Part of a small language model's weights.
Architecture: rotary positions, no biases in attention or MLP, untied embeddings, normalized queries and keys, capped logits.
Training: a variant of Adam for these matrices, 662M tokens.
Each number is 128 + 32 x the weight over its row's rms, rounded and kept within 0 to 255. Layers, rows and columns count from 0. The size above them is the row's rms in percent of the matrix's.

# layer 2 MLP up, 1024x256, rms 0.0712, rows 497-507, columns 0-63
size [101 101  93  94  93  92 100  93  93  93  87]
[[131 166 144 120  45 108 170  99 155  88  98 154 174  77 144  91  79 115  72 141 109 128 101 126 180 160 114 118 107 130 187 124  89 156  80 105 144 134  86 134 150 140 152 156 153 132 152  73 130  99 151 158 183 103 171 178 116 172 105 126 147 153 140 143]
 [122  88 136 114 156 120 117 110  84 140 164 128 131  99 101 121 120 136 114 131 157  69 141  84 163 136 116  96 137 138  95  97  82  82 175 168 125  70  59 122  84 145 114 107 150 130 125 178 181 116 134 143 147  85 127 132 148 165  96 164  84 138  96  91]
 [105 162 103 133 118 122 147 129 114 147 102 153 132 104 132 143 104 106  88 153 140 152 112 146 141  78  98 117 121 164 165 116  78  19 142 148 145 130 133  61 139 159 164 109  90 157 122 105 156 131 163 142 107 161 139  89 123 101 134 141 167 120 135 139]
 [147 128 136  73 135  91 136 132 137 148  64 120  91  91 121 129 106  78 137  59 120  67 129  94 152 142 164 133 149 147  55 140 142 132 112 146 165 131 119 102 111 186 132 161  93 107 111 198 114 137  94 132 167 172 126  79  87 123 107 139 130 126 126 142]
 [110  89 116 130 212 142 176  82  93 128  60 201 150 139 125 140 101 130 159  73 173  76 195 132 150 131 100 144 126  98 105 128 101 130 154  75  82  63  94 126 168 118 127 120 153 113 128  99 171 113 164 177 163 160 181 162  84 108  92 122 124  89 156 171]
 [ 66 116 148 165 144  97 161 153 141 159 124 100 136 114  83 158 141 118 119  67  74  78 148 130 107 149 124 116  96 156  93 100  94  94 157 108 112 116 116  82 155 143  73 124  55 185 135  98 150 147 164 156 113 144 187 141 114 144  71 160 120  82 167  87]
 [122 155 120 107 130 117 113  62 196 118 179 121 143 110  81 104 117  98 164 140 160 120 105  87 121 117 206 105 128 166 151 126 110 103  51 104 111 163 149  87 112 100 106 119 145 134 139  68  94 161 155 110 188 118 111 154 104 103 125  84 184 132 161 169]
 [124 126 138 157 140 114 156 131 198 144 123 135 115 132  95 127 178 103 108 146 150 143 135 142 107 104 104 162  94 124 134  99 119 119 120 105 110 116 163 135 134 104 168 130 105 150  50 121 112  85  80 130 119 136 158 132 159 154 121  91 200 132 148 120]
 [190 100 113 119 164 108 184 174 133  98 142 138 127  97 179  82 160  91 138 102 104 114 106 149 124 130  66 128  95 194 143 168 128 152 116 153 156 129 106 137  94  94  71 126 136 156 111 149 145 127 139 139 114 172  57 166 105 123 141 147 143 172 158 135]
 [177 164 105  59 193 149 138 107 163  45 170 123 135 126 104 127 161 152 135 146 158 100 130 132 136 103  71 147 123 137 157  69 124 121  96 140 134  99  68 204 152 143 129 148 162 137 155 136  90 143 158 109 161 130 144 132 132 159 108 175 105 180 158 179]
 [110 114 103 142  72 140 151 117 183 129 105 137 162 174  87 107 130 123 103  86 138 163 144 120 141  85  88 120 133 136  98 109 120 129 123 162 156 123 203  75 138 135 120 100  89 137 124 156  71 100 134 132  66 104 118  99 146 176 111 124  64 110 117  87]]
# layer 2 MLP down (transposed), 1024x256, rms 0.0654, rows 497-506, columns 0-63
size [ 98 102  94  92  98  89 102  95  95  95]
[[157  98 168 130 150 134 132 132 185 118  69 150 117 119 130  91 131 153  46 119  96 158  65 173 107 176 147  97 102 154 119 109  98 176 162 141 113 125  92 124 117 113 117 115 101  69 132 138  89 154 202  65 138 151 120 188 167 141 155 112 106 214 153  79]
 [150 170 161 145 115 153 178 156 115 152 122 117 133 140 120 143 133 130 154 101 109 126  80  95 102 129 128  52 225 169  62  77  86  97  95 152 126 125  83  93 125 128 104  78 112  88  81 106 194 116 113 125 183 134 107 138 127 113 102 124 153 151 113  54]
 [113 107 137 135 115 154 132  98 128  86 193 137  67 132 125 111 168 140 112 128 134  67 141 147 117  74 173 130 118 142 115  90 122 129 142 136 140 100 134  40 162  55 152 210 135 112  67 124 160 119 117 103 141 172 127 120 149 144 125 149 102 150 118 149]
 [143 147 115 133 104 118  93 117 163 121 157  87 102  97 128  93 106  98 108  89  95 140 122  75 154 111 140  74 122 160  82 114 181 137 152 149 129  87 101  94 152 216  63 119 163 129 127  96 131 141 105 153 193 156 137 145 150 121  61 162 106  55 111 148]
 [ 79 174  72 129 156 128 137 101 108 132 125 120 136 158 202  90 136 139 124 102 175 198 165 110 112 109 109 116 162 143 174 160 163 135 104 149 127  94 144 105 197 117  90 117 129 148 163 105 121 122 147 122 148 156 215 131 115 101 170 121 160 105 112 125]
 [115 134  99  82 119 125  59 162 125 129 116 119  95 102 108  41  82  86 103 146  83 121 158 152  77 106 137 131 190 132 133 143 103 144 116 105 150 100  92 177 137 127 133 103  86 110 126  78 115 125 178 180 124 160  80 113 139 133 145  93 171  74 119 107]
 [121  81  53 126 105 137 136 123 120 138 158 138 122 126  86 193  95 138 186 133  68 146 136 156 100 124 148 124 158 122 243 158 177 136 139 108 119 122  96 145 145  90 109 136 142 177 146 115 127  83 123 147 108 125 149  63 122 128 113 100 101 107 108 141]
 [115 133 152 145 109 159 138 121 136 136 153 169 163 137 118 172  75  82 119 103 143 146 122 166 125 191  92 163 141 155 129 126 126 178 119 140 135 163  77 151 186 196  84 138 102 173 170 171 144  79 108  94 152  96 125  98 146 123 181 120 110  83 127 130]
 [139 135 117 133 117 108 160 185  78 142 114 161  76 132 132 111 100 163  95 117 127 175 144  80 159 149 131 100 152  88 125 179 125  91  96 172 119 115  96 125 137 184 151 122 175 138  90 122  71 108  68  96 143 135  98 196 110  67 130 105 124 177 107  85]
 [126 119  88 144 170  86  85 118 151 141  95 172 139 139 138 132 149  68 156 117 134 180 117 112 164 178 116 131 140  97 139  86 111 122  97 107 101 136 140 169 149 132  91 175  81  96 130 117 147 152  91 126 132 135 122 108 107  93 116 132  98 246 144 156]]